config.yaml
d_model: 384
n_head: 3
head_dim: 128
vocab_size: 23304
norm: "rmsnorm"
positions: "learned"
beta1: 0.95
decay_shape: "linear"
train_tokens: 458400000
Each number is 200 + 30 x the weight over its row's rms, rounded and kept within 0 to 999. Layers, rows and columns count from 0. The size before them is the row's rms in percent of the matrix's.

# layer 8 MLP gate, 512x384, rms 0.0914, rows 0-108, columns 64-127
095,195,158,235,147,162,222,201,171,210,239,160,153,172,220,260,195,182,151,151,216,186,178,237,211,217,231,239,211,187,199,218,169,201,213,247,203,179,196,187,217,137,199,259,167,198,193,211,199,244,201,163,226,204,231,269,178,116,243,203,157,208,229,233,198
095,209,222,226,192,194,213,222,152,195,165,206,190,203,191,222,259,178,227,230,190,244,187,214,198,187,220,137,185,279,206,147,203,156,215,227,211,273,179,181,209,146,220,236,141,135,196,154,170,199,188,250,192,162,236,213,239,249,208,162,175,214,203,193,223
120,249,216,218,221,173,199,212,225,222,193,192,173,199,184,179,125,221,205,179,191,209,162,213,230,207,199,165,222,197,196,147,219,147,212,187,208,257,226,242,226,165,199,166,233,257,259,168,148,228,217,176,178,207,194,177,223,134,206,163,200,212,214,174,198
097,183,224,165,161,217,155,203,234,197,211,265,194,251,179,153,223,133,185,209,238,235,198,212,172,260,194,287,247,167,210,178,221,166,212,215,200,154,212,194,143,203,203,224,206,193,206,210,212,151,173,201,154,141,218,177,212,203,204,211,107,220,191,182,126
090,213,185,223,154,198,178,214,204,180,220,219,209,209,169,189,186,215,238,176,192,218,209,237,231,179,212,247,171,200,167,222,223,209,220,172,208,156,189,204,201,154,192,221,140,217,206,231,185,189,177,181,195,230,207,203,198,182,174,215,182,187,179,194,218
099,272,176,166,179,164,189,208,169,254,256,247,197,197,201,157,174,169,186,258,149,230,199,223,193,209,210,215,235,206,215,145,205,161,157,173,176,168,210,228,160,205,218,212,183,218,230,194,210,153,213,226,144,232,192,211,258,173,195,225,198,216,238,159,205
099,215,183,218,251,188,211,189,246,213,273,243,200,202,158,204,154,198,217,212,199,182,190,238,212,184,176,247,233,216,214,199,178,192,199,230,213,190,198,217,220,157,184,174,211,159,186,172,206,210,194,220,257,193,198,192,221,199,191,205,280,253,219,168,273
093,212,224,214,199,241,203,202,215,226,222,189,189,169,190,150,193,169,201,239,224,143,170,171,165,207,208,190,267,243,236,165,169,198,160,127,202,227,214,267,177,157,204,233,181,205,186,169,167,190,242,142,166,204,168,212,203,222,184,234,178,210,240,207,189
094,205,195,223,193,213,228,171,267,202,126,234,253,216,203,178,163,214,180,203,173,247,155,201,219,247,218,188,236,167,222,241,157,228,177,227,218,211,241,227,199,259,175,214,209,174,209,182,179,220,183,155,239,241,231,195,172,195,231,177,159,184,155,189,232
101,183,240,212,160,204,251,157,227,182,206,189,205,159,216,197,178,220,184,199,186,165,203,227,152,212,231,237,166,175,211,205,230,258,213,202,189,238,184,222,173,216,146,200,175,123,207,231,184,221,215,279,139,188,232,176,207,194,207,200,261,237,221,149,239
097,206,191,182,173,160,232,202,212,221,211,197,223,219,185,211,216,181,191,253,207,214,210,242,182,225,206,234,173,109,204,177,194,208,244,188,222,202,213,201,227,185,195,145,245,174,235,173,166,197,233,181,221,236,183,173,189,206,212,155,215,259,222,172,162
091,211,211,215,237,155,196,171,216,207,209,182,238,216,250,160,190,211,171,188,189,181,205,166,178,133,177,246,126,258,229,189,187,206,204,160,185,223,167,192,235,215,210,164,186,171,210,234,213,176,222,226,214,151,200,186,201,241,168,157,154,242,163,119,186
096,214,214,175,161,179,208,161,233,198,149,161,187,212,194,237,185,186,192,123,164,262,245,167,182,166,214,197,217,224,212,172,199,195,205,208,165,207,186,188,265,212,145,245,219,191,210,207,189,226,169,210,184,213,171,185,181,221,188,171,223,228,142,159,196
110,253,197,241,179,219,190,238,124,204,208,215,212,219,148,195,206,221,212,191,184,212,169,240,162,162,214,265,236,169,252,234,193,233,190,175,184,259,186,231,180,194,253,226,239,182,249,224,218,188,181,177,197,242,214,129,211,213,195,224,211,205,181,204,191
097,206,196,259,252,269,214,220,220,226,211,193,208,263,151,209,213,219,172,200,189,221,219,183,209,153,196,212,185,202,198,150,187,229,206,177,233,185,181,211,208,222,249,173,219,178,239,235,256,231,199,187,215,211,198,190,166,194,232,183,159,188,204,191,187
104,219,252,173,193,224,224,164,269,227,187,222,195,196,214,222,245,188,253,188,197,181,183,183,206,177,253,173,233,203,243,185,211,212,222,203,196,182,163,147,187,166,179,277,215,218,202,194,190,235,178,261,182,220,185,139,129,213,212,187,205,228,274,204,188
118,212,243,204,192,244,198,161,163,169,202,232,211,208,137,201,219,202,283,207,230,283,208,226,223,223,178,212,210,234,221,179,173,209,191,217,147,171,177,190,167,170,197,196,232,224,234,183,176,175,165,233,159,200,169,213,234,204,221,206,187,183,181,185,154
099,223,183,192,193,269,221,258,191,182,192,171,213,190,223,184,207,150,184,179,202,221,200,234,188,201,191,170,220,226,246,157,154,182,214,237,294,217,182,206,181,240,201,100,215,187,183,198,183,161,166,186,180,173,194,204,184,235,240,208,205,226,216,210,192
112,171,192,151,162,218,169,209,269,228,202,198,161,225,192,191,256,167,203,205,182,177,209,236,228,133,204,193,236,145,195,159,186,213,222,156,201,227,170,226,206,235,223,211,211,155,197,199,185,187,202,204,215,211,196,159,190,202,186,119,191,139,155,247,265
098,160,230,215,179,152,248,196,212,150,228,246,225,207,205,146,232,150,143,168,145,191,153,193,185,224,206,176,182,174,219,218,232,189,221,179,254,148,202,192,240,174,238,172,185,198,147,239,179,207,168,176,188,217,210,120,200,251,203,177,206,196,221,159,204
102,205,176,155,143,188,174,156,172,192,226,212,221,166,201,251,179,150,231,156,162,213,179,206,185,219,261,246,232,170,217,191,205,306,234,192,192,192,250,264,220,234,186,212,201,213,157,214,230,192,184,166,196,218,190,193,143,193,245,155,195,197,182,237,217
097,152,165,197,210,228,189,232,197,180,172,172,223,224,279,243,224,212,225,234,195,203,240,225,209,194,162,199,196,197,201,174,216,193,191,199,214,186,188,168,182,217,254,221,212,182,171,235,138,197,139,259,150,215,203,212,204,261,233,159,210,188,180,192,192
093,207,211,197,206,178,173,190,215,222,202,189,138,237,137,201,215,188,169,187,223,172,208,187,222,209,165,190,149,168,232,194,235,216,201,169,237,235,180,194,187,212,166,196,237,190,158,236,181,169,162,228,214,245,230,228,232,192,223,187,207,180,179,161,215
096,212,197,193,206,183,281,255,194,189,190,199,195,190,126,187,266,174,177,184,226,216,182,197,178,195,174,144,193,134,164,156,180,140,204,218,202,180,185,192,207,266,192,165,243,205,153,218,210,165,220,272,173,133,162,216,230,211,187,141,165,220,153,176,177
103,186,192,213,212,285,186,213,152,203,147,220,258,220,189,143,245,230,268,203,244,176,169,228,209,232,198,242,264,180,224,210,181,190,162,177,246,176,237,194,212,238,202,203,209,213,203,214,195,250,226,207,228,229,207,167,169,215,209,186,214,203,147,232,164
090,201,199,214,221,203,188,201,147,138,195,259,214,220,175,179,208,176,210,197,179,182,170,150,145,185,189,194,250,247,198,200,157,206,221,264,176,166,187,245,207,230,211,226,221,204,248,177,145,189,191,216,227,212,211,195,206,225,180,223,253,164,206,142,212
098,216,187,229,175,190,189,228,229,205,220,191,200,170,203,209,176,184,202,167,153,196,217,159,209,219,200,210,165,135,214,198,169,207,180,165,204,191,230,165,203,210,223,162,212,208,256,218,192,181,193,137,194,256,179,182,212,172,226,171,217,200,239,212,186
105,183,246,180,203,217,175,244,206,204,169,185,211,192,187,187,270,204,203,214,182,190,180,194,268,187,227,223,270,196,205,209,162,174,196,200,206,202,221,245,181,197,163,178,109,169,220,198,207,201,233,214,193,217,175,154,209,211,198,144,145,209,197,182,170
081,188,169,225,192,209,229,207,176,223,193,184,158,226,222,162,245,271,184,201,209,291,234,219,199,171,214,206,146,158,202,193,203,213,172,239,222,221,178,188,198,222,209,239,195,211,209,182,143,175,150,189,225,252,212,221,189,173,205,229,224,149,231,200,171
097,195,205,194,199,243,249,207,165,219,240,220,174,214,207,201,178,179,217,180,181,268,219,209,206,149,196,200,209,233,217,109,174,265,215,120,187,200,210,202,203,197,234,185,200,200,225,189,137,211,191,189,221,205,170,202,261,215,180,204,247,199,117,234,210
100,158,139,258,220,210,234,142,203,198,171,123,211,200,190,229,158,187,244,200,193,209,170,162,231,245,208,198,182,217,201,220,195,196,159,184,200,253,235,182,194,145,216,211,161,162,205,194,223,180,235,187,200,193,277,197,232,208,189,174,158,249,187,182,197
081,267,182,174,203,169,185,184,211,231,199,246,194,201,200,215,93,196,186,241,205,233,175,156,194,187,124,202,210,234,199,251,203,210,198,183,250,201,177,246,147,182,216,187,217,271,205,198,213,202,229,170,202,239,229,195,126,225,216,220,139,210,164,203,175
100,186,221,209,179,209,188,226,218,257,209,191,221,109,229,211,218,208,190,193,122,286,231,172,230,244,204,230,209,240,198,219,217,233,196,250,177,184,208,184,202,146,253,241,192,211,165,193,204,185,205,186,163,181,171,204,201,234,156,154,243,230,224,275,205
096,190,246,181,173,222,226,170,153,179,185,202,165,147,143,181,238,199,234,200,201,218,183,243,236,206,158,193,157,232,172,188,214,206,162,200,223,202,201,198,151,175,163,194,181,187,213,176,254,228,173,213,177,197,227,212,229,222,159,193,167,205,174,249,202
093,219,162,165,246,177,180,198,243,206,186,167,183,231,177,202,173,224,224,154,179,136,209,187,181,274,202,252,207,188,147,241,190,221,184,224,124,237,201,228,214,231,219,219,238,164,237,170,202,175,214,226,212,191,176,193,257,186,193,183,202,142,146,177,193
102,195,218,225,185,211,238,183,228,194,164,218,187,200,212,228,184,161,239,232,231,216,162,226,143,238,234,203,168,188,149,166,249,206,256,231,223,181,205,209,107,201,211,165,163,205,183,232,217,166,180,183,215,213,180,148,217,203,213,224,227,216,184,191,207
090,210,210,198,152,212,202,214,164,233,200,201,199,220,216,229,227,201,243,211,201,192,193,156,174,199,166,244,188,193,202,189,207,272,243,183,191,248,187,199,135,183,129,215,222,209,142,184,173,194,245,179,246,219,143,220,245,239,211,216,181,217,214,212,227
125,213,199,185,161,231,244,189,195,194,173,220,223,189,241,256,233,216,160,194,264,230,199,197,185,193,172,186,188,204,194,180,197,207,194,203,243,178,214,201,232,244,172,211,230,144,214,225,197,230,180,189,158,206,194,98,200,194,208,147,158,181,207,171,238
096,146,155,164,206,180,237,255,158,206,189,229,210,219,245,186,223,193,151,233,211,179,213,191,200,286,207,242,176,193,171,207,182,185,182,193,230,152,213,209,247,187,169,215,215,218,254,187,211,227,201,200,210,209,245,185,175,186,186,207,163,185,186,201,243
088,187,231,216,208,262,211,190,206,220,172,228,130,234,281,192,179,161,179,189,267,199,195,191,168,230,165,190,217,216,177,145,196,182,175,205,187,215,231,208,191,254,208,132,183,186,243,203,180,177,234,225,194,195,230,182,225,188,224,199,240,234,192,222,152
095,179,193,201,161,211,235,163,203,197,202,177,188,165,193,232,181,172,226,173,156,243,187,204,215,239,241,195,165,177,181,214,198,188,184,251,232,180,192,245,235,185,263,214,201,155,191,209,167,197,241,139,205,197,199,162,222,224,207,219,175,238,182,211,189
096,206,220,193,235,146,218,208,175,182,182,206,204,227,187,201,231,153,244,179,216,236,188,186,200,179,210,225,165,146,176,157,172,234,257,189,242,187,210,202,244,188,215,192,176,202,186,218,149,209,189,198,187,188,205,209,209,189,230,169,222,210,167,216,179
096,202,229,230,257,219,181,224,200,229,223,189,216,176,168,257,191,199,167,216,188,157,172,176,200,150,220,233,197,130,218,166,258,210,212,137,137,193,220,220,200,191,190,152,197,204,193,163,211,198,191,208,203,252,210,203,231,177,206,211,159,271,193,178,212
090,198,235,196,206,198,188,211,130,150,234,163,199,189,184,213,188,177,192,200,212,190,258,191,221,218,233,201,192,160,210,219,184,232,159,167,167,219,215,237,222,183,208,256,211,308,167,186,242,151,229,163,201,188,155,217,180,206,181,168,151,171,226,196,186
106,196,175,206,175,189,219,173,201,170,197,207,208,187,191,214,145,142,182,222,202,178,208,162,172,248,174,223,156,204,196,121,193,263,173,200,193,203,247,179,200,196,186,225,195,192,257,186,243,207,175,162,197,204,210,146,198,181,229,197,180,233,215,200,172
098,248,148,223,195,181,202,236,257,227,225,204,156,214,212,212,280,196,220,212,147,207,204,202,225,217,232,226,202,266,200,120,105,194,199,197,197,194,203,192,171,213,198,190,221,198,164,247,145,247,189,199,192,195,203,216,198,188,178,202,166,196,174,265,216
106,173,176,210,146,190,224,257,191,200,173,187,154,247,193,273,241,183,214,191,187,263,141,165,227,203,217,219,147,256,185,141,244,217,193,190,203,235,180,208,146,239,195,206,254,187,199,199,196,184,160,246,202,185,188,190,226,188,199,218,180,162,190,234,194
083,260,236,169,281,208,188,209,144,221,227,202,215,240,240,205,200,173,213,196,190,198,196,227,204,152,201,214,224,234,179,183,198,221,191,110,139,232,206,220,168,198,207,133,189,211,165,204,191,229,260,177,242,205,167,120,154,235,204,198,196,258,167,164,198
095,206,216,224,158,208,205,237,211,185,152,217,144,186,246,214,236,244,146,244,154,186,215,183,177,246,188,214,221,239,187,207,237,202,194,156,174,227,174,158,220,214,205,235,182,215,225,204,184,218,164,209,217,153,235,191,208,240,170,272,173,200,139,164,281
101,186,229,260,211,186,190,196,196,190,213,227,127,235,214,165,214,235,158,209,192,205,194,154,147,234,212,190,202,265,237,177,202,175,212,191,192,201,193,225,197,192,175,226,239,249,172,212,169,288,244,217,142,154,239,180,184,187,182,142,138,239,190,153,257
134,207,213,203,235,209,213,181,217,209,161,207,201,185,225,203,199,215,250,210,184,238,242,179,231,152,142,133,214,120,228,202,198,243,123,205,211,170,227,190,217,226,201,179,240,160,247,253,210,205,197,193,189,117,181,214,238,193,210,205,278,194,245,196,206
090,219,153,168,184,159,162,204,196,163,232,200,200,142,226,250,219,175,199,211,216,192,186,229,170,194,213,200,181,208,194,208,244,208,189,239,111,191,174,180,232,246,220,119,140,228,230,160,207,201,230,223,176,184,200,174,220,150,251,159,196,225,237,188,232
080,209,185,171,218,181,237,181,164,160,171,164,183,200,190,180,170,191,211,224,173,189,199,218,214,152,226,221,122,204,197,185,271,205,191,161,204,200,180,252,184,206,249,170,196,164,172,188,222,193,217,207,175,189,209,194,228,187,252,183,237,175,209,162,251
095,191,228,202,229,176,198,231,183,186,212,198,201,238,230,208,209,223,198,135,201,171,211,214,231,191,235,202,156,140,218,175,212,235,205,160,217,174,174,187,209,180,188,190,201,285,173,205,193,207,185,155,185,210,253,178,229,244,196,134,157,201,217,187,172
103,222,251,233,242,201,176,212,243,223,229,174,176,229,173,272,175,202,207,149,188,191,188,157,205,172,217,211,241,227,204,177,219,215,270,242,236,207,163,240,173,175,199,232,198,233,195,193,220,219,188,281,187,209,173,180,227,207,173,227,158,191,196,242,170
109,206,158,171,223,194,202,164,248,204,216,208,232,205,171,164,229,164,195,186,157,194,213,198,261,208,203,202,239,137,224,229,210,184,194,170,156,194,215,179,216,227,227,195,215,159,231,189,266,218,213,193,212,173,202,206,198,198,184,252,148,260,217,159,232
097,185,133,193,143,218,190,214,181,182,176,187,287,209,224,175,219,193,196,229,162,207,226,199,172,224,170,206,187,193,150,156,253,193,166,168,182,211,223,160,203,292,206,205,191,190,212,214,197,185,238,195,225,232,210,202,184,212,232,196,290,238,128,168,202
093,214,209,209,195,168,190,188,186,177,192,136,230,235,216,184,244,182,211,188,181,204,209,199,214,191,189,238,221,140,276,178,137,256,118,140,165,160,221,215,165,153,220,179,179,192,174,177,229,196,192,209,208,185,223,262,179,181,202,280,194,227,190,196,200
108,180,199,170,257,195,195,202,236,243,233,200,168,180,204,183,255,152,207,179,170,242,155,237,162,179,178,222,204,205,175,186,147,206,196,182,227,193,190,188,176,209,238,199,168,160,228,194,203,194,180,198,176,202,141,169,207,201,176,128,209,186,152,233,188
091,218,206,217,253,176,218,258,203,189,166,202,180,139,207,214,236,243,204,164,248,216,188,284,205,199,172,196,223,159,171,200,217,129,190,192,250,169,240,226,247,216,232,247,188,196,183,198,144,157,157,161,127,156,231,210,252,192,184,153,246,185,184,208,168
093,215,241,194,215,162,231,231,182,208,199,211,228,189,256,193,235,161,150,166,169,229,221,223,203,182,219,146,210,249,195,214,232,204,179,181,202,146,197,203,224,233,253,199,207,213,249,205,232,183,227,170,238,275,196,142,165,201,221,161,218,221,207,189,123
124,261,257,210,195,221,192,175,204,193,220,210,230,197,191,208,204,218,204,186,196,281,211,206,169,249,211,180,151,232,174,165,247,187,235,206,225,201,128,238,182,226,181,181,199,174,196,204,209,180,193,195,216,222,197,149,165,195,215,259,225,191,193,210,173
098,191,204,133,193,161,181,208,232,212,176,192,244,218,180,151,232,225,206,203,188,186,222,188,180,206,244,189,173,211,158,179,147,203,204,147,286,235,191,197,217,153,184,211,164,146,201,186,156,229,245,175,174,206,254,162,222,198,141,192,214,156,162,208,176
106,216,184,223,125,215,217,200,155,198,220,227,241,217,183,197,183,186,197,183,192,203,165,216,192,205,189,206,239,258,106,173,227,195,162,206,176,176,229,204,166,230,180,213,196,216,172,183,177,237,208,171,212,199,224,212,186,194,177,216,117,234,214,192,261
102,229,197,267,236,233,185,174,166,216,261,163,216,170,211,163,202,182,220,225,200,183,190,211,207,197,200,190,189,230,183,209,167,199,123,245,209,216,184,205,168,257,225,179,211,169,206,223,204,195,232,200,196,221,212,236,173,209,152,226,168,200,154,194,208
090,166,210,222,195,183,215,231,238,215,152,154,206,164,252,176,168,213,209,196,173,227,212,237,138,177,232,272,234,214,169,217,208,112,171,206,178,210,224,204,169,238,205,236,228,175,195,192,199,196,187,193,188,203,206,202,201,171,200,213,176,169,215,216,166
093,267,220,222,259,178,239,216,229,164,185,181,182,171,192,197,149,183,190,204,232,201,187,223,218,276,238,211,171,226,186,247,193,182,185,73,214,213,202,222,230,161,227,276,172,207,272,206,211,218,251,205,246,290,225,167,186,179,208,261,145,175,197,176,176
106,217,243,256,193,215,215,219,205,247,252,238,180,193,185,225,203,231,218,193,155,239,205,179,182,204,174,222,194,215,189,174,178,235,229,227,202,199,206,214,210,161,190,203,182,224,256,169,208,227,219,199,209,267,149,257,213,204,159,176,197,220,244,176,181
107,221,188,214,219,239,154,190,270,201,218,199,215,261,149,194,148,193,163,218,212,229,194,123,154,183,207,215,203,200,188,187,168,239,140,189,202,173,217,246,193,157,180,179,209,168,206,199,218,162,213,179,156,286,187,254,172,182,187,229,176,205,173,172,168
106,253,218,200,178,195,221,203,191,207,193,217,166,175,253,170,238,190,161,187,181,199,210,233,176,210,154,214,180,146,181,206,179,95,234,143,172,223,225,149,226,210,149,207,235,199,267,226,204,168,150,192,195,200,172,232,222,201,151,207,231,135,199,193,153
103,186,225,209,182,156,168,244,176,179,204,255,161,168,208,186,255,156,171,222,159,197,190,226,175,189,213,197,224,198,192,187,206,188,200,172,257,213,226,220,210,191,179,250,153,272,171,189,239,200,250,188,258,219,205,207,191,169,206,158,208,225,216,188,243
129,164,262,225,219,171,204,236,197,222,205,187,220,193,206,179,220,195,243,156,193,201,185,168,179,195,155,209,191,203,197,195,140,191,170,197,170,169,217,153,216,244,202,171,174,250,201,222,247,193,112,179,188,164,203,230,223,195,201,193,175,219,174,236,174
117,224,237,143,192,214,179,228,246,230,186,195,230,206,200,186,203,181,209,187,206,155,184,239,126,195,238,204,149,199,198,145,206,218,271,175,240,168,215,230,200,177,237,180,204,121,195,179,295,218,166,215,210,186,163,216,177,122,203,183,162,214,192,228,244
089,200,167,222,224,219,246,220,199,218,175,210,237,231,189,226,212,191,178,207,243,165,196,241,191,212,240,242,171,222,256,236,238,207,223,180,201,164,167,202,155,218,248,203,202,210,183,129,211,186,217,174,200,192,140,235,139,203,227,181,266,240,225,185,205
099,204,230,177,224,175,159,155,183,134,129,207,198,234,221,201,222,233,218,209,194,153,179,175,156,233,170,218,150,173,227,215,157,194,211,148,232,219,239,182,185,138,221,197,173,191,176,258,197,204,152,258,212,250,243,152,182,173,258,160,202,156,186,198,186
103,239,219,184,201,221,143,226,179,220,242,206,178,173,203,228,192,207,195,178,186,197,211,162,229,262,217,267,203,204,149,167,217,208,221,177,185,188,160,205,225,198,206,190,221,142,202,164,212,262,194,241,245,226,239,112,206,192,262,208,233,249,222,221,162
099,216,206,180,194,195,187,144,191,232,215,225,239,259,198,145,201,162,273,193,178,202,199,188,196,175,170,196,184,170,172,212,180,270,202,135,240,209,207,191,229,213,161,219,183,149,228,150,209,203,211,221,164,207,176,169,201,173,178,220,226,110,166,294,208
089,235,200,216,145,240,196,171,214,213,242,164,171,205,209,211,240,172,150,183,229,245,177,236,282,222,193,198,179,160,130,208,235,244,173,192,216,213,183,257,254,185,180,241,194,227,196,186,203,216,158,171,219,201,197,189,181,198,194,155,272,197,216,243,221
103,156,139,204,184,213,191,260,164,132,212,186,221,171,114,178,214,204,242,207,193,230,205,161,175,231,193,142,192,216,202,203,159,269,177,182,186,242,179,211,192,218,212,215,204,251,189,214,168,208,230,229,203,202,164,229,192,189,207,237,213,199,219,164,213
108,197,161,199,220,121,192,225,241,186,172,135,215,176,196,180,218,208,205,217,219,188,222,152,201,176,244,251,202,210,205,222,209,163,217,161,224,179,180,214,168,228,172,203,125,184,276,174,166,153,164,244,185,186,195,121,203,230,202,143,254,184,183,178,207
104,246,237,142,189,201,206,182,183,258,183,139,205,170,168,229,214,263,218,231,198,217,180,212,237,152,200,192,184,210,177,187,221,250,189,174,220,197,197,235,215,198,179,223,215,177,213,221,164,215,201,225,250,202,141,193,217,219,206,233,247,204,252,228,194
108,232,185,182,237,202,203,184,238,211,227,202,160,199,232,252,221,204,208,85,128,187,224,218,195,182,225,223,169,200,152,206,176,199,222,177,176,200,233,179,200,200,189,158,191,190,204,173,231,212,207,187,206,220,169,237,206,157,175,189,196,265,158,204,176
108,260,201,207,242,195,153,206,208,208,202,222,207,211,189,230,167,264,200,194,177,193,157,179,219,210,141,185,133,226,208,195,148,234,171,216,232,234,193,167,171,194,153,197,166,213,131,189,155,214,174,185,184,203,200,224,178,207,246,226,207,246,224,180,177
111,221,243,186,197,205,175,194,214,257,191,164,228,171,208,198,223,195,209,160,253,177,189,190,163,243,203,242,201,227,215,132,206,159,227,181,200,225,214,188,194,161,172,214,202,243,193,203,214,218,195,191,214,236,161,173,174,216,196,161,185,141,224,199,250
091,251,200,169,251,217,181,259,198,217,227,186,210,229,172,210,270,242,230,183,208,209,204,221,125,193,147,226,204,178,128,231,197,191,198,267,170,130,208,240,269,171,194,253,219,206,159,175,211,211,218,225,145,202,171,160,198,187,202,208,206,162,243,209,175
088,215,235,221,181,231,199,178,211,219,214,174,198,219,178,178,229,163,162,164,261,204,245,186,168,196,202,223,211,196,176,201,202,182,244,183,197,267,167,160,208,205,151,194,241,194,165,183,184,190,181,158,257,155,184,181,174,179,228,220,138,225,211,171,231
113,238,239,200,175,229,222,185,141,192,180,222,165,239,177,198,245,225,176,219,156,168,169,210,190,202,225,214,199,176,181,178,194,255,202,212,191,185,210,206,167,185,215,195,168,171,195,221,223,176,179,196,146,243,150,213,175,236,203,200,228,177,233,208,224
102,231,215,232,196,171,167,189,211,218,175,175,235,237,221,189,206,217,258,243,183,245,156,202,186,204,163,225,185,199,168,180,239,163,229,207,204,283,208,171,216,193,189,201,198,193,203,181,196,219,190,216,235,172,220,191,185,156,203,166,198,204,187,197,174
089,258,186,193,199,175,216,183,184,192,218,243,167,217,167,210,203,173,212,171,196,177,181,190,198,207,201,240,184,136,208,203,198,192,206,156,191,237,174,145,151,202,216,285,207,161,171,135,158,209,184,168,198,224,169,209,160,211,162,212,207,170,122,192,155
095,199,191,125,223,229,192,229,182,203,141,214,186,175,224,216,231,184,244,200,195,149,201,196,219,191,234,222,187,173,256,171,198,202,176,223,181,155,168,202,194,200,185,238,183,166,202,152,180,193,194,194,141,175,211,158,220,131,231,201,194,219,181,201,239
099,167,191,165,202,196,201,158,252,147,212,222,185,195,177,182,187,237,197,159,228,158,226,216,181,205,249,164,232,163,206,234,206,190,130,230,203,168,215,233,212,205,214,166,214,157,194,154,161,208,145,152,210,208,201,212,178,186,168,218,211,166,181,135,191
091,236,198,177,202,230,175,209,202,147,184,184,230,199,238,205,152,247,131,158,201,171,223,182,174,195,177,222,145,154,194,230,161,125,172,187,193,239,238,237,239,180,180,249,152,190,179,202,189,201,170,241,171,201,239,166,174,216,219,211,231,164,212,213,220
097,187,178,249,198,168,174,221,138,125,225,191,173,188,202,182,209,150,196,190,259,203,193,213,186,190,201,220,266,222,203,179,192,199,164,200,133,167,218,225,206,186,178,197,203,188,164,183,197,179,198,170,225,188,189,244,197,154,177,205,178,203,179,249,161
097,179,202,253,186,245,182,196,177,176,207,187,159,174,238,200,145,185,205,175,182,210,233,247,265,187,279,238,233,154,254,164,209,184,200,204,167,200,211,235,184,163,215,183,209,161,203,206,242,217,209,233,231,176,201,136,169,212,264,221,263,231,239,209,214
096,167,213,236,195,130,210,190,157,180,239,140,142,199,221,196,181,170,177,242,261,215,170,211,188,252,225,215,190,169,216,186,192,171,191,219,179,180,178,168,176,273,195,219,202,227,190,221,227,246,205,215,237,272,149,140,197,213,200,202,201,254,174,167,160
094,220,197,227,208,156,173,221,201,232,183,161,205,203,244,190,174,199,183,225,211,210,198,184,103,217,220,167,158,220,218,200,70,190,141,179,145,202,144,177,151,247,167,173,215,186,169,238,204,208,176,193,232,166,206,174,193,238,196,214,218,214,214,256,162
098,204,194,203,207,201,225,192,191,203,216,208,201,170,168,201,207,204,194,195,194,220,173,192,186,293,200,216,164,204,158,225,159,221,164,170,209,195,199,232,196,175,233,148,197,160,242,249,203,168,221,227,222,199,230,222,228,169,236,141,230,167,196,243,169
089,173,217,196,188,222,215,246,230,215,172,169,169,179,143,194,204,190,234,199,218,188,212,202,216,183,277,192,180,230,299,206,155,156,239,223,159,225,242,166,187,154,229,191,175,193,184,248,194,193,194,182,172,215,246,247,257,185,163,212,159,169,193,165,240
110,242,199,161,222,132,218,205,195,196,178,160,162,230,232,197,225,197,155,220,219,211,218,198,267,203,187,242,186,246,247,180,145,266,223,222,218,234,206,181,179,180,188,177,240,232,212,185,213,195,142,255,186,223,154,222,200,185,184,195,227,141,212,173,218
097,155,167,235,181,215,211,245,145,246,200,151,234,202,172,225,188,184,245,146,219,193,224,208,199,210,195,209,239,210,185,181,235,203,202,168,181,197,147,186,200,193,222,256,169,220,180,208,179,218,213,210,200,222,185,205,185,239,211,156,221,204,150,199,270
086,178,182,237,226,241,204,161,178,200,170,198,135,201,212,214,202,212,221,205,245,173,218,235,224,201,215,207,223,197,210,170,200,235,194,245,163,222,193,189,181,192,237,212,173,170,183,207,191,163,199,209,224,175,211,190,180,172,230,185,172,168,160,238,179
100,200,182,137,192,203,147,212,189,220,207,220,145,214,202,199,243,277,246,192,245,202,207,188,193,247,230,196,149,234,183,256,209,217,223,200,210,188,222,252,252,208,218,202,189,245,171,177,216,191,180,180,265,239,242,204,205,211,156,172,172,198,209,146,220
100,188,231,150,196,198,151,206,150,174,153,213,195,238,215,196,216,175,210,164,194,177,170,180,136,177,139,212,195,222,222,186,196,149,243,185,161,191,219,209,219,180,200,167,191,143,188,148,170,199,184,223,216,218,164,155,182,200,146,197,155,137,208,265,174
110,212,194,148,216,174,253,220,184,191,123,209,132,183,140,220,240,171,218,217,223,211,221,211,196,220,199,245,198,244,206,188,211,197,177,224,165,188,189,165,230,215,232,238,280,141,210,242,195,179,194,261,175,219,217,162,205,201,184,223,212,200,199,218,265
099,221,233,214,215,198,189,189,220,250,192,188,205,197,217,188,231,171,214,206,196,168,214,203,182,222,216,161,259,189,171,264,265,183,197,128,213,199,148,202,254,175,201,259,230,222,227,207,193,233,181,186,187,177,248,185,198,254,214,262,195,189,184,222,168
092,215,238,181,195,137,190,152,228,174,235,219,161,164,178,198,215,200,224,173,215,220,206,210,185,210,197,244,210,189,216,206,193,206,241,196,193,232,201,226,207,220,167,197,219,227,146,203,205,176,235,189,202,152,185,186,191,240,169,165,178,250,182,172,192
098,217,200,196,254,238,230,173,224,217,199,210,205,182,237,137,189,172,209,214,195,202,222,207,232,160,223,202,170,163,191,197,195,209,140,201,189,208,215,206,253,179,171,155,222,209,215,173,236,203,228,142,146,233,195,224,206,188,163,190,149,203,220,204,201
113,174,209,158,142,244,211,199,216,190,259,224,158,213,207,192,182,180,165,164,143,191,236,224,177,192,279,265,233,231,196,250,192,192,164,142,221,220,159,206,191,199,254,243,203,198,222,120,226,203,184,231,235,223,193,178,214,206,187,240,197,209,240,219,199
102,186,216,179,204,225,186,172,164,190,188,202,217,173,203,161,227,212,203,162,175,182,212,146,196,177,183,217,215,224,221,208,228,179,191,167,222,167,174,222,146,232,211,204,185,208,230,158,232,214,211,183,222,204,217,163,250,195,194,181,215,204,148,206,229